Weights of a small GPT-style language model, trained from scratch on English Wikipedia.
Architecture: LayerNorm before each block, learned positions, biases, tied embeddings.
Each number is 500 + 25 x the weight over the matrix's rms, rounded and kept within 0 to 999. Layers, rows and columns count from 0. Numbers have three digits each.

# down: layer 7 MLP down (transposed), 4096x768, rms 0.0666, rows 1230-1264, columns 512-639
# gate: layer 7 MLP gate, 4096x768, rms 0.0701, rows 1231-1265, columns 512-639
# up: layer 7 MLP up, 4096x768, rms 0.0699, rows 1231-1265, columns 512-639
down1230:477509564525497482515492480494499503480508514500462506495522527524496466568496496529517505504454494501460527487489531488480477498525501491479478514486492516482541511467503443535492539495512514499484523482477475496520467505482521504495516475472534528506515509511477521460509496501490515520531508499533515508477501503480534491506519513483516490481515526516508517514500502544480471459475
gate1231:496536499506458531510512520511503508512545522517473522485472468475481481462514472474474488513514494529502470484462466500530535502462461523482524534508527552491469490491537540454487512534494508478451508489490517426531447518531524444479498492450523495500517544490500464527488520553505468520509525485447526549487498502473492498465530462491517510472477535517483504516478475468546444493497
up1231:483482515482507501463476540494527497460507506519453476523482506496511510459499475492501525548514532458523463477514519518508512558548491509478481501522482470524500539531480550500474510505517505519555493500479473541499516495519499540506489511479545496498510486462521521477505490457509579515517471516463542484460494494487500543472512503497490477478458482501465492483538490514507549468502
down1231:508470516495467481487446519493491508508514506486508480533499531491459521529506496521478510494504418513506509503497531539506508512486483506487467497494479478481494530509500531564531498523469480469457482480487469474492530517492420504504514527481507508493444533493472504480504497530527497513543541521515516485496510493524529518542474469527528515506493557527468545454469531487495507537480
gate1232:482514518509509505521529514473525520503492517507509446570505549498475523513510502497549478494508482520517481472474490476507487493501490485498479532506523473489500506508514489511507481521523476536522523502535504507545466496498494494482516454484500482496561528506507472460471476502542485500524514481463511515519474466563514516495465503473519489534484524530519469544495484520492539559493
up1232:518487485472481503515492504510527494520485512489504521480506467462540513496488486517519511484470513497508512491514507501513532497528531506519507477490488482530521487489516539497532498444460560480525479482531488517457529524502535496530470499522479497518514489477484510517522535490490486499497470498521492504490494515479471489461500512499475514524491509473453505437518481474480480510482
down1232:547465508524511538526463486520536486496496536540518491486506493481462528469463508514486553550493495478518517505488535498506518523494532493498497511495482494511482471488508510544478487511542495476531499463511495512506500506467490466493486472520492493524471520480490479513524536496486529483445544467478474497500500498507471523497471484510501493500487531499510474469508515499537469504510
gate1233:468529484471525510462517484471472465547457534506563476500507490504473562509524493494530457463518511527542485479466509549511475473496462547550453466471546499539513478471491464503502483504483515483434484514506506489482506488502524507471513501499518479531532460492485499511495464510545502476509526536500519477468456513522494508515570527508510502518519495490507529488494493491499487518493
up1233:494476464503501518497514531520477496516505544518481507468522512480483515506481503506522541482496485528504544498472513486527490508537532529479509532537496465527521474533516514497489488519494485483520470521546515492516484513486514545517474503489467517510505465514500509475510481504514474509501510500505491502493514509489495502482525454514529510472485494510478492486476490506506455455471
down1233:504521537536489537514488512523448489501543524485484492522480521511481472490506489529506484536482527507483478484511487551466514453533518505492493512530499506526531494460531474493515494476510458495520496532508530480514519528507505499530540519490454525510474482528494466511485500494519523495490519521500509502504507472501478509461464495526498527461516529526497524471517470477486477509507
gate1234:524532497566500495526465543476470525479456479479472492443505449482503508513495517518521468505469495499526541550486476509475525464446456488505517487474514514538493467500483520510513510497510482487519516486484518536463546479501474523517498479494475513469518516482535491498527507515508475516516513508464476494474540530436467491460493498508464507503521517493535521469526492532527554516527
up1234:439456496512523515470479460515486429479511497513498518506466518563506478551507528472542498522465509499511465496471508462497473500511491514501516507508488508485515532519525449496505471474528472531559444521471499504509502468496490455503507524532543489497494463498503505473469491512496539501482515484490474475484462500514463493530533502493467556494470488501490469536484483510479496510501
down1234:478520470500518472542480491485569504493519516515520474501464502487539532496501500499441468494478480540486484520519516526512511537510480511511517495537525518498496497513461472523463496469499483507519452484500523547489498446524479513510493492549498476473452496511487508516494529510520488480491526499574514500490513478496503529508517541471488480568526554557514473515478501500520513474509
gate1235:509443546504508503476487474453505483511557515487504539525506528524478521491496507515509498510488531481497494521498522497486495482508478487496558536478506539509466515544518529481496456445472476459471526496510463510504522484535457488475529509524544499463512502484498513491503482532496507506523464529457561514493518542538525487521460509500564517505489515500524535510504510464494485526518
up1235:525524494557484478498520502469474539493525463496491556515500509535479492513516492529519456488490502505486486493450455530497494508504515485478482479499482533516509489480515507508479492503477496520445505526497515469489485515494511521553500531503501516523528480512498502534508511497493492477487485528448546498517490488497481488523508503522507487525522464491480542535511478544510490527483
down1235:494488532557496494509455509492508509508494533495484501516472470524493507488472484447488536492516499524489492507515521485487452512533492497507499466485506484481475497503479495506522455487527478512529496470470493559520503515524475524457475503448500481524497506488529519516529491489537506510541548492494487493509491514488499543488472511529434495460458538492495537450515494485532504493470
gate1236:511548498476499514472536493488458511498481499523510495517501480465532497455452422478491504534482521498459512458548541491501495490487459493500466511487520526493508512482492518507492509492505516518496468535522458516469491514503444488507503506521473486476455481468480509494505521475535482511442491490514519528554502461480518494547510448495526526488520508490517518541493487520516486559496
up1236:501497529492507532540493462521507435485431503533462500523496483498493514483525528540486511515495493505509510587498522531516531541494506512514524489549507527510540539501494494500507515504534493478524493515503483524462464483544480537471526517503514467507453515541501508496476478496463512522502496480563492499502497499503461485486483494519531532502506494469505457479498509516488499481483
down1236:477483498496512537477485508490527474486455550522504523503450510499508568511510522524511518480483494499521489519505538469474528550514499475505519469507500465532502523502509502493519505489500466510484485484539543518495497484517488509503523517495496469478479550475499469542504527521478484493460463513506528507446517515498476508532505493450491475498490503481531500493475568523486484493511
gate1237:542483499453536545533544526480489505474486484485501506475512500525529485525489518516518555506512513452467500516551490503558479492475436495535486510471505497519519499511511475510509480561515498529493495522501477477488515506525501512460511534526502542490492512508495506461512508484518468510501524501506512478526519479452525521517478476502484493539492472503453485499544471494468481495513
up1237:490476502468497493496458484501496475504521476463469531437473518540552492517486459508533478496514482480460472516494442506530484481491477497493509495511507460533507491447536514483440498520476478474463508494464518557489517528484496498505503506514486517508526530513505529472457482515502486510481499481524515487502494489538543534503518498534529498496493485476503520514468463529464512481516
down1237:493509516432529481503468511501521508521490524454540505490449480474512468500494490517459522517503486463485532516485478526453462504514470545519507518513501479562501539504532475457507470488549466504503494458519506500517482534544516514481535522471531485504513510497521487504502467514480530437515542458486481511482545497496532478527559476521502478497537514491454514507498502498508508497486
gate1238:480507455496512513480504560441471539495501502500498480517473509479470538495492547484554496521478556540501474461509535506522469545491490484520527514532485539521507476480459506495435533506505516547537461517501478515476472541518468455483464525505483470496539515485518537485489504530491536504528522509499464487505477508513523446491490481486512466498497492511509511521523530462479533514533
up1238:502529547506459498504508500503510468483532515538507532532479467467539552516512426508473468458515485496485469472464447477498501541504455521495522498480532503528448491521503528482496535463535500495474487461518479529527488540534513479512515482469455475480484477509490549517501504520542485519492488483505467489511487506487513535510512544516471476476480449497513458470476467494480484491493
down1238:470487527503451496497527499535491447532500519507528516514529505497509487540519457447497514482507513460500486556485515493486462480472424507541479514505500500513495472517510494508463520474472522509475499512541453500534489534481505474485524502510486491509502507511566489483473506525529475491490545514493520484458513487521516488496535504547495493548530451475481534511485490473443501516483
gate1239:496435494539532516520515520513489504494537498484536534509528504476499535467485485533470480531519492506475489494493549553529490524514506502511498508525510503523466524574488510501484524479481469541521539530492417501499472521463500502470472563523458498531482505446536503512448468457511511540519504507534517503547473518480530493498525527500528526551494485523517537522520454456558484531547
up1239:531538513532539501485553491509486518531496520523458512497494531488479484481491531528547452527514533509482501526491490454505461474510442463472486502482552494555490522519547476511517508489506563513539510481527512496480519502486489542497498514554528502458458535520519489495496472508453518469518534517501534562482493493520480482503494516558488505446489510458528483509491550494498479478453
down1239:518490488504509481481511537494496488480484503504484497576500522548442517477571481511494488499469470517470511482479472495490548435545524485496532535533503501450518504519517528495538503553525523449543468490485510506533473518493506480500475496520471494495493511500495478558493513468513534491564531502515532491493507491462524497506506529482515450458524514518490487489528518501479481437487
gate1240:495504505479508459477481470466467483468477470470466492487466506439476487515524524528504496520472556494483515511514499536483508522540510508475529533484466481498469531546464522506479466445494494489475506498464463467541492528467511506504505496540515512449543479486527557494498497500477501482541528523460489525520522492489469472488525502511490532529515514478566529479439533490447511507535
up1240:522482521496492501509469504533478480474482497524512526487516441496453497516453508535524492507518506483569499556499501473472482458493547539496501455492465514510543478482504521487532494511530533498471520518514488500484519533500503478520506484450512518442464506508501486498507471483542509505523488511514533458481510498496535483536476500453503489513472481476530464519511491517526509500477
down1240:487521544502474506445481519472486507496501532509492521462502504524457499493493522505505527524506477535496530549497503537473529501498489539515506502523471502491483477550525510482500464450478499466508506501476484468476530554452502455518499471489489498513502510512517498495452483507483498509528514505523511537543493492530497538464509519512498497536531512485490497478492508520472475509479
gate1241:521503506495492519502476490453496487479464518448483498499478498502487522483463521445497499467568473477505529485502467495503505482483501458468486496515500520497535513537489476469523485469500477505530534505452533549504525462525518480481440489502515508496514488532496538492480532496498492501514539535532495512452505492505507449472503535488514488505498472535504520501517476525580479488520
up1241:498543506487531536510507511512504486519515506498499505529528487517499475535472507480486460437486475513472507489470545524514505496526513504514468506515503502554478518468517478548541486507520476470495521491515500496558521514520486521451483508523445507491511491540509520479468480468449517525492461488464472516506468523500464465527499510491476519510466472523510505532488473525506499472504
down1241:495472533481495503499468477478517512481501498467512492505496504478472456479480511465508483459490504456510518469469482531464455502525510509497498528542523478504518479511457509482472499522531488533483522496460540478505490463509534509460559489512483508481474456519506528508544485482539498511515500491469527466488516534523550522476512497477546531497497530504525478496468507504522474502495
gate1242:516484503493513541510472495530499515498506502534501442495490443516503540474555439563495498495503526518530524495480482507508454523493507463503422503498425549495475444504533476503482496463509508492469482539493528553481512497479448485488514512485505499470504490483476532504515498503494521523495494492434479529473499494472521509514494518505468514515516491496479487508457493486484453449470
up1242:459522510486496501500528425501479463520511501488492535496514521526493518476477538453511489508484466501503445464521476543533518481493538493503526474508576471470505492495524519518529482484494446514492496467502461449456455455494496496518473508508458480522501534508482554490484506464501521542514536481498557489511462488530416487520507525509515484511487512515533516499527508476483529484480
down1242:503551517527512513465466524501464511496469517514484523521519472484465540533480484514519470489496468487508482528484542482555553473468457478513541491454527475472517509484511478510507517519490461521497531476502503481436493509509506510510515487504472509499543534523473515542571460513499516476485484517520565499501491506520484504510473499508535505518533516500499437468520510515500541520506
gate1243:524513510479525452504510472500504517532481491475496527494463502482534479511499482501515458512503490490522547503503526501473573470509508479534551512457489528476530520476505495466457505492461498506504506475482527524482528485474466471484511504462494506496486494521497561533522509504481522497513517480511461506529543494519499507516546471489519523527482512509510486479528498533502504509485
up1243:490522490556463527496492521490506504464475526477512522528517489486484520498526518515488494498475500508479518510510466525516494517528508526469496468469482540506477479454490497503523534516513470518518493470480495455487497466509480499474539516505462468504487495490493499491482521465478471509503488529466506504505496497504501483515493521481532538507491509521490507475518476532510489534509
down1243:544536499517571516514509497469492484468469482489544502485500482448482541507502502512455488509509471467499480487529534555487488473527468536481495499521493492501527543503565445507494470502496471492475526461466493493476517467497458493474506508479554496451461481473495503503459484475533487512491471511494487513489480497477494533492496481479530519523552456488498499475516478548501442539532
gate1244:446486505512545497568474524510535563494488536504547459536453489493478495494532528509480504504451490528516502497502482521486503517516498493493518502505508512514497481469480527516502529536521517483462456480490496482476500525534477504459478501489543495492460486474528451525462470518529481499503506524498523490513513489471496482501485537491503529492514493473503491508515482474541481527526
up1244:484534497494532532462511513504489482491501517467480495495491522490492517468528485482517492460491498465442498489486487466500468507549475523495503513503540503514501495489517545515501481504516553483487538466467488584479508503484498487484451499476503481515521479491486497453485484500501478562477516512458532434510498493486550474529500487483504523510540552515495505529502483492477492507543
down1244:499511484488494471508500464587529518533457513500505454506540495510512527445497501459498550509507500493491483470462478515486505480500479537502494527479500484471504480493496546513522530513484497489516510511459502505538463504478532482479526494462458478461510471517511474511478501477497449494518471468528523523483496471475488473497455503502526503463483550526501482542533497467471486504535
gate1245:531467496486481529486499469514521461471483523503501525499559431497501532521515506522494459482515479499482568496514501524495499487487438504505477499500509500479512488509531496585488534473506501474531491517517502537489482486545489473465475516560516494475490526467484516439547453481538490510469505547477465524454488510522502505498478513506472516513479477482470480528509482472514481496508
up1245:560502513490505524505503527531492507512497483506505491471522482490535499514487521530461499434480520525551539486479503467497510476456505518500466438485493522480514504512516506512476514498522516466580511459523486499510511497514509506489535526495448497530543514534474528495481486509519527501542493445487434464508495517494524484525481524539456516544525491468536517522512536474501453481509
down1245:512484493463510472487472499478510480492521494483505488527520520507490466500481517524520514527535470522512487510503480468523517488512517465506518556479467513492472466499527542504492490497529453497452494496416485492486500489489555574504454521475555521484535460509502487484507522487495472478494530524492529501494502490473505475536494473494524496480481554479554480464491465523505514514528
gate1246:495526517536518523471518491513482494498484510484504484486513520488513483509480486489464480518504501527487493488498524475508481461474509517484535533465501486517538491472540500505480504491540479518517526494518511486494501535501492493490488483473506510506532481486528513509481480486529565488531521478464502504521491484483456528499478490483468474493545462507508474503453516478499495489514
up1246:530498505538494494512455465475491550514495518462469504511513474518508554461518469479482514524527490530480473495513516512487503495505494528488469502530476509524498485493480440494510491481492501520462506477524486492474490458526489469471511491499478504500481509488548551492444473495547505499520489467466463532454487495565501480506477489483496468474477519493502508504513490536530492496538
down1246:470479500552506519475490537543497499483524519543507560447503549517530463526509516456521518517512467469554495520501505521492521547533532510507521473524468498504529494499492489511545540507505484506523470477476490498516531472480534523506488470474505508490476512516450493470516473477450495560510502513490505478493496488533488517501469446520509519500500495471513523489504512444486493512509
gate1247:494499465504556509500467452502506507469484459493495506459503491539537503540480536502525494486507500496462543490493515494536507515457508501506486457464515538480443512487534511498517451491537451478510484524504437477521521503503523478468514484492480484484478470499554525516482493476502492495488506521513492511497500472485469505473491499506527498466492507458516495532489512475535454463465
up1247:515504494480485513498504555483485478473477502540498475500472457478531516524513488520552534538481502521474503539484530483502513567466507451530502532453506497517494513550510452512501470497523485506478499501458482487476502541502507465502473458520498495482485492482493553463487472522518495479477507516489491520501488469511513517486492485498503505530542564479511484534534485451474524532497
down1247:459470535503500482458532517481517499436470520498504501515477539544474475500501515446485515553504486468508519531479491545478495493483532495512536460509539522479460493504509476515489475473490500487526509513513513520512488536516540492498505483530489496483532500515491504496473519505508512475525519514487463548506566499483469552465502513467503526521487542490494529529509506484508492493495
gate1248:465545452503502504522566530461530488505554521481473479478536495502537526525480473514485507493514491450528509485498459475521526478469520552513546460491451511540508505498523526482527524536495481511526528452515467508479510513485504509486526483509506492529463515493499543466487465468511467537561509544479470473517500498472479472491431462506477472537516481465442515536508481495535533501489
up1248:516505473470545523492500489497511536505504511473530504470514537501466531507492530454512507429548480530497510483497491517492513458491502484542515470484535507494514510527493530529546528452498487471449500513477492520493535483533512499470535495516492549525499497496524483501494481515479455508544480533488434444522527504457463467488485488544477518481536488510492511511542514461525490520468
down1248:497484507488519477533544520493501542487497520514510495544539479476513523510467519494452506495522473474519510474479495444458517491507495496505483500483515532465477539502499513498518527495470494468485483514510497494449518508502486454510518480500510478481518506502465460499522476514453469526517531521485510511449532464481487503452504511492467485549490468531497480503482480541541473531472
gate1249:475502520485495517469466425464478534470463517512497521527495509516490517456496515490478528524545540516527526529499489518482465508532514507521510502477489494462481500480531503498517532443505519496534439490536505489471524501479515467511487496504486529485490500461509521505534535545512494522484510471524524489490513558455488560506561467545546480522506497498526483501504489512508513516500
up1249:471490502504489473518507512493468555503504514482492545531454476496470510500453472485515503514475477545498499517513526550499479511511498505517462465511502528479469526499494523485497508443529455520547480513535495508528538538524511443530548501520477503571503555474493540498510486524495513517486472495472502504471537500486488566534551501515504517523504471511478494526483510546526457510486
down1249:494532450462546475453494522468539511478464535487491481502525459511504476472476482526476485512479487496435479535503482514488464532519476517506504510483502525459473517490503498543535514501511464556502486529523486506450551525522528497498535497523496462503507453510548479476502469539524499503536491480511501473475489474484447460489452501503459471563471485468490470499505539490460479484510
gate1250:522515490488513492487485478517524506519486516496495482499481478515529516507468485521538482520519447525489516545483491493501499496508479498485504488499495513529537505507484512469597484520482529478541464500485514506473469525516487503487492488527502495493501500504487510517504490489488466539533524507488473526478498509508495523526482478497499485494521472512496513507479519532540519479508
up1250:444556490485524437498503493524496518492512461511456516461478490524478474520448548513531473501518499528491493524456523520490483456502503453485536490490482468468509510524513565481487511456504531476481495488519474497509521466506506502480529488502544449519510503523530497493509497489499513499502528540478505439475514486534454470505516525474521537477491466526525487488484504522493503509464
down1250:487498483468482498479506499504501489516487505489487457512535513521507523506488484466458503517494491478538496488521522524493453495513458523472499513492489516478508502500472450497477471495520490536455516500494474485526502494501510492508520493500519523461489503500520457489531463529520493507493500470509478504515511507498491513431475484525529499503484507485505527502557500476498505498459
gate1251:511478507514516532505484538507525487538556482484498498530489503486473494511518499482532506514503439504449499507499489546516517539480491489508480501501482518531493487495474452513524496523515453505471503512510491463546487539477468542476501502514527563520500467448458487474509492506527477488521515527496510488537454514488533482485508509481496528513462477498514539526507478526490457525500
up1251:495451515441501481490489484512482470464459475531491533452532478517486485530520476529515491495526526496504477503503509483459493460536505534486502507471512534524487516477541487480519506497492537476538498515489498496459493495515509502530485512496499450489488528539472532532525524519438470504500497472503510492464474516506469466529513501535467488514510497496531471488481517502520535492492
down1251:450481485449472505535519514494486509519489459507473490558542509513486496510524512537517519488541462494479514503528523497507493563507511500522475496533496562488446481501514548504515477479502510495481523514495525492469529529488525510478518485511505529493464475517481492474595491485499540480518465461523488502511514516495463531500479494531459506509483486493499501467532538493501476456436
gate1252:510526504515527481449480531502517503517534456507476448495506478509477509543465554445513475457577450509512502533525485485405522520508534496520518520529482507469551463472516525528526470497467449521546502514537463491530517501490528563456508553464476528512487516469465512485554500502513484414469461520463501542476469467476488530519463528494475491518558504469483484511469498531502484498554
up1252:514533462486487494497491509480507514495488517519515498495479424509406490498530445460503527463523506515461518490488526532464520510488533519484480503530488548481542462545500534480508454529482514529489486484535456529489439480531498494532486550410458467515517438512554502510521466466552552483492477526512556502537473546483436513499472515534519531482516501497481492528560474467542487575530
down1252:538468513504507451440492511496521485526513485512506525496482521511525504495484488500486520476517509496499500494498503484426507508498543477532523503536484540496518508485471518503473501530487564511505499511522466524491491511520541488514467523473483475522465487491558490505492545507487478493480471493480480512493499509538501536519496539444502529468495501544472490514443521476508549482508
gate1253:502491513497476463487514483455496487449514500470493504516527504510464521486526531520495492531489503548503496558522465487475503481499491518524461510507467520511489528515487480479504480478468480483524499548500543519481484477513527483517506482489464511492488488507489525498530519499521481507497500527506536531465517509517492452446477530433520514485527481503510532483485531528473523500483
up1253:488464468521493503497537533495494481505502544489488515509513530488455476534514519494520483499462532467489508461470531492486459473571497485496537538527527482474505481461504553489487494495504491512488519485536516507479512409469473490505485504523504493517523462526510508481490494477488505517495519515444503512498443537527473526495469481532493505438506480532496478495487495496497503514467
down1253:463491531525485494523500463485473519498479481544460493457470485517483493526508500453534458512501492495512507498498485510507520503476519500526458476493480550519524475521503467528467465497487528500520549511495513524477490497535485489502473509517586488526510470522462498519467524479496466537486483467527476505510496501500505517495496532469505469529476500502490488472504468513491463483499
gate1254:496457449461524471487503522473506498525517464476492451499511522520508444538551451495504485481522480538522507485505480503525529473518547529495490466520502520510509488494514508529513462523533496521513522499456510523467503474472518468519517508489476555480509518510528537537445513544491525513486517488491528510482513470462498472496480496475454524477439507451534481504490477531499531500510
up1254:495513477527514478498468535456489539547504523447479463487485509485488484491519494487494475486510493493478527471505510473503495474498542526478446525509489486514529511540531528541528494448518513530542504457496526484500510513512474479501557473491528522494525493497492521457511502491502493512511499457485528474496504531517497506446498539491496527454488516464500548526496467522521484472552
down1254:496498500535534527511485524489486525530480489528495471477497466474491487500502521443533470470509521475471496511501518473538513499522516507554480530451506506514496508527508508491513550494505461502512553480502506467485525502510461497512512533507502513500565524479486507508500518520494508461484515487509486537473486499512475474522479478484498519485516483501493546454564469531494523489528
gate1255:468464504513516452542487496489455466526459521504509517520511479495509493464480494459533525491460523510523505493522486518533528506486511522515490544525529543474503477486452520540470473487465477475494489483528541481507539506480509490524477516500502477509471509501496530489489456499480494463534479527514470558498463521501503476549491493533485440523518499528476552509481530504489532554539
up1255:503471510485515534506484525514511501522477520498492556475523507527496526484466510519472490510502472553513499488481443476480514567531527542472534550521529513514537508456527466520442524506508497504461528507508487488447538497514509506492477510486464498497529484511443465500501463528514498494511512504550480514500479446475592533485513527461499555494482532527453506520477454443465463508515
down1255:506533467543526489499531565513511486507471498509509502547535495523498517566525492487529491484498494514504529501557479485460526519513470505495513486518503530527512517524528536520500498487509468510503494513479487516456501506453499536466513505500532492483516524511438513523495472481493487490481515477476488465526476493473478514471484491529510479481544555491519526495489493522505490474464
gate1256:458546457528500444481483468483553500559502510538477507534482532510545458503526522516470460486494493526512506552508523487522456518500529477486545530536492488486476494457539489484497523479519481505476543498533491484474531499482531525483486522466496549497498510483469461491471481529505507506501486534540508476500506479506489503508461504560483502518510476475492505479495531493517489542508
up1256:541492493499525482471528517453465489510516506500511526490508489480499538507497493508460470510522493534488496497501504480496481519465487459504525492510563460506477514493573476540512522511527488534468549487463506529506503478441510514453477508463529487508556505497499493537475527489528528529480453508501517501508489545510462498458472498499528481450525462441492488500480505488497496479571
down1256:486494488534472537483527466485508473535521551469482497443496498438534505499513512468523488508495469498468457517502516490448487507466466471494493510497508480498483513486539492501463513493466519497506528494525532487535543529506497518494510500479512491496509480533533482494494507512502522515486486461491493496503487488458485480443517513519484520481521511450521553503465452472469495494507
gate1257:482535530526519493517513460494532502513548498465537495493501484465540492475512489521460487505479483508507523536500502487475475482481481481525524467535496555499497487488527496484511468491477500485517526509534490501499486458500500503528491548486491496489484468502500499470489484504501470497488525528505510469483489523495493493485508490450473519495521483528524508536483472491536509502522
up1257:480516503489499483523484512469496498477513477455501473519493530488511487462509487477485519479506493530501470487478502493464508500498490483513524462492496465477476534524497507505539494500493520475478504506487525539494513520511519506509499478463476496513494525460495558464515521507447528540520488495482474499479496484479475515512509476529506482460508504508508514502490505480528490539531
down1257:524554475465482520532486494436505522521484510505515506533481482514499498472500487537485468494508491511482495497478515490507503511470492463492475518494529473528498524490498517511514521519492495520499485491465520479501487513479523482511465507496447501475482472502467523462503556455510511484562545520508492480504487506446492496523536505525487496480504518518532491518502533464516468526494
gate1258:455453500477503527562498485429488477490461485518469520500476480504470406493474532479518459549514515506555489506495484505520499516506513523524516523533477440519423509489468499505528488485500493564506493487450461515433505481512456529481526515489478432463500518514489493438486474466473447489512497501533475514546473522489480430537426430483460521456527493533523452518546478575495511464473
up1258:482516513515487517525507460437492516504463517554450531494465524505436466518486462463544472527543478518532510515492521521496517496465515457520519494544482515528493464487498481497522493523513464496512497480474540509479505525508449547502445551547489405545560523505511461480547487491529474506554424451558494512540516529502484519499547501551473508416526456478502456511519533502529481546502
down1258:516524491480507503537507455437485517463484553532503531504432459502479520482451523509475475501478519511480491498512481495513507512543496515514493497499520480569440475512506564485496489523505484513486504519501480457500504475546495556481432502474507446530514522476539482509528510484492475510529447480547525488474465484480468510496551488527548491489467510533506508473511498490538429468458
gate1259:543501497519502468485506511509530547484502560469513461511496500521510491505464486505502531478549503529518524490510510502514539479511509508488479474488497535493504485498519452510525490449503518520508534491552485507467490531537515491530486495497489516530480545490461522466544496476425500499508489514462489488512512509537530488496496561527476481481425446529530487504493499507499482529467
up1259:523475513446488522501476506519490531526476514526534487531465457500551511494497464500507535486486504519471551483485484474485493483516489510475499497505481487487536469456543504522485537547530517497498498476529508514497523547532557499515487535484472542472523490479514495511490500490469510531549531498483499467514528462511520484467457520486498454492466495479504488494524526520483459521486
down1259:510508483481526467495522471488558517496481507539497508553510484481457492473490523459485518490509444502459533543500486520461492501457468486482547507561562484542506480471520465437448506543504491525492487502507494513490501522483500517495457486489497518511482513462469485499508492501552503466493515491519501500528516475446489479478482489520529480535514498501484541509482483453495532531510
gate1260:525517462541513508502504486502509525498435471529535516505513452472495512544525479483525507508488516533478468475493483430505474488482467499532544491476560521505484514476480522461490540505528517495480539495509498451524473488511527448463511492532496511498499469479515453507485483512499502477488486484496476529482543488493556498515475454514506485499477474548490499500444481495494467486476
up1260:501489493513486483480499527527481509499521519476485533496487541519505482510471495500493486512505497509518500531538528525469531473500520489443512470547498486483530503519466519482477504495510482513471459505468503533501476485514433529498514516497472509509527511517486509502531501494470495514498522506481506459522462518509500513478472520555534525454450531518497486567512509470492523540493
down1260:503475460469503519514488491480492488511518505499533527496506499488477497509502499498513487518506552508504510527504493496536472509509506466477478504505513481464509530509511513524506488494492508537523477502473505476496469535476496485492468488516517494470493537514503520494511509508433490515486546475485498542525527488478488480515505474487497497474497495466522501522482524525499472515485
gate1261:505482530475500472510455526519491488537478481529551489483504478498460511521520474512468517503447468500524506506503509483487495506503524527519507475547510537516491465499502491477497464524487536527511510533498521516509498480487465524452504492517478514496508468551520548535468491464490493508520528479525467513518468452501498550464500470499511471544483523500519516546500464508487506452509
up1261:527450542452476482539521500501487477474490504484500533478505498491474489434482508498530543508534479506498504522523532479551467519544546521484524453516521548493493481473473510491505554522491494505464530499537518512499506442476515521508442481461457511512455479495531468522491496491497510506472495496482522490501494508496536543422499494538504477524516487506497514466483499549465480511513
down1261:514477498491557515509537474462497529512471550502489534505468507508487507503510511571477497491522508521530494514497527497536489485480469526527472476477497476537500521506495460529541475522502532484469499523513495531514517460510527536487519452476495525464537471499490507551493532556520516520558499493489493465478463445469497519514508490529522483454492526493519491502491505539506487502511
gate1262:477480478487468491501466467525508518516479550502515488491476497499531499464472491485470532463519515521479474495501538513477535548528517535485513508447499521532489549482482469471512531496493463486489465505524559515524522506471513500511466560539524506477468493477490497501519502506495537545461532524518488492539500520523498511547451504543506489509542472516490452488492477453472551429528
up1262:554494472524524521487562499457528527466537495525499517507465446507544503498511481465523539497537517490510449460453511474484492528483489531467490517491479477522486486485521491477488455495518509523518515556517484542531567450502471532519549500547468497512520475467458536454529476518513490504523538490459470519493503484454480492501519503430450540462526518496522489502476463508494527465499
down1262:456468475490523530519498544504504532522523516496508500476519498511487544452532517508484552524498483506507543459482532516460486514496460473507507513520444479540428501493484514483491466544505476483513507551524500544534499489465482499481488461505520494501505485523501557499492469457524499483455500476505506553508548530483559552496496511502483523461486511492517479483480530480496469503468
gate1263:524533501498483530557490490497473476480520497474462484487518480481496479453487514508521481515469483491495489464458537501490498510462503530554475533485498490524501528493519502501502491451547515505510423486469499503461542510522508513497532513495472505470488485479485539464461505548498516488521550536498506493532490448466502531502491491462509470478526465471483496479461518546462491515476
up1263:496510513487490496549502497511484507444482464476484517514568501514504460495488491543476455531493490489496501502524500498491510502489500447503505493495499465560515480491517512502501491500553540539506514519484486506500516501543498487490505497553490504484514491481502496563486513514511492519468560443519448480495495478457519495493498501500488471503496486527495514468450530497468475546512
down1263:478500482485458550487502478535527477469521486468489519490521532501472510491529481498508496501470495469503502528481472532479504492535495447501469475520437466568545514476500499532535484557484471532526517499471517511536506483522483491487519536525537501461495456455499486496492467517467476492520514471551519505483462499476537511490501523513486487538481521478517502522497525485478503518501
gate1264:512523503477515452502452510520518527512518483475518488506479500513506530503506507558525509520515492506537511473541455533505514491450495487501511482516500469508489507454471509511548472449538508476509471535540508495556491494506509487529481488479476529522475490486446528533501497482535510497521484514559500477485510486496451440474501475472469463529542500504477488532510508534467474477502
up1264:431500502501524502482458473563409534458452486485482521523505516527495534522475486520528503497519477478485508468512483555519476483569508464467527502482513477495496490477495492500500497441476522479504469538468496531536500532514472496539507478499535493458465532476533485568486497539495451476515514492488514536527457506495503470479514529528515527492512510557510447521518488526501535483506
down1264:437542508537463471466452476464505490508507468451453513526513492524529539484488536528481479488496481487539497510513528522510464496475527483499514518527536499486500506452514462525507505463535529494501447525483468502453523512521463500524473476506503478510496515446468530489520515525497497520563557482529491466557473494491526538519512488493501466506503448524506442557489492495504502486525
gate1265:537469509506489536499502496503488528474511476472504476498500480536456518488550527505500526534505455484503529498518507507517513543527480501496538533511532523500464521509457454473516499489445493495517487525513493487487535536501534468508425507460503514551527440491494538504504477505540472495492529511511515520446478505483501482482511459519509490511517525499488499523496486508472496455504
up1265:439491506504513473515492494510509481506483489546496489485517539484510501491508522490472517467526525490538491489518493500500450507493479519481503502500489490498534503518500510534467479522495504490545506478526503504496485511487517536523504484481544560439505547542499485494508535448494501481509484530490467530488470502477494536525460518550505454476496471471501452491515441501521487510464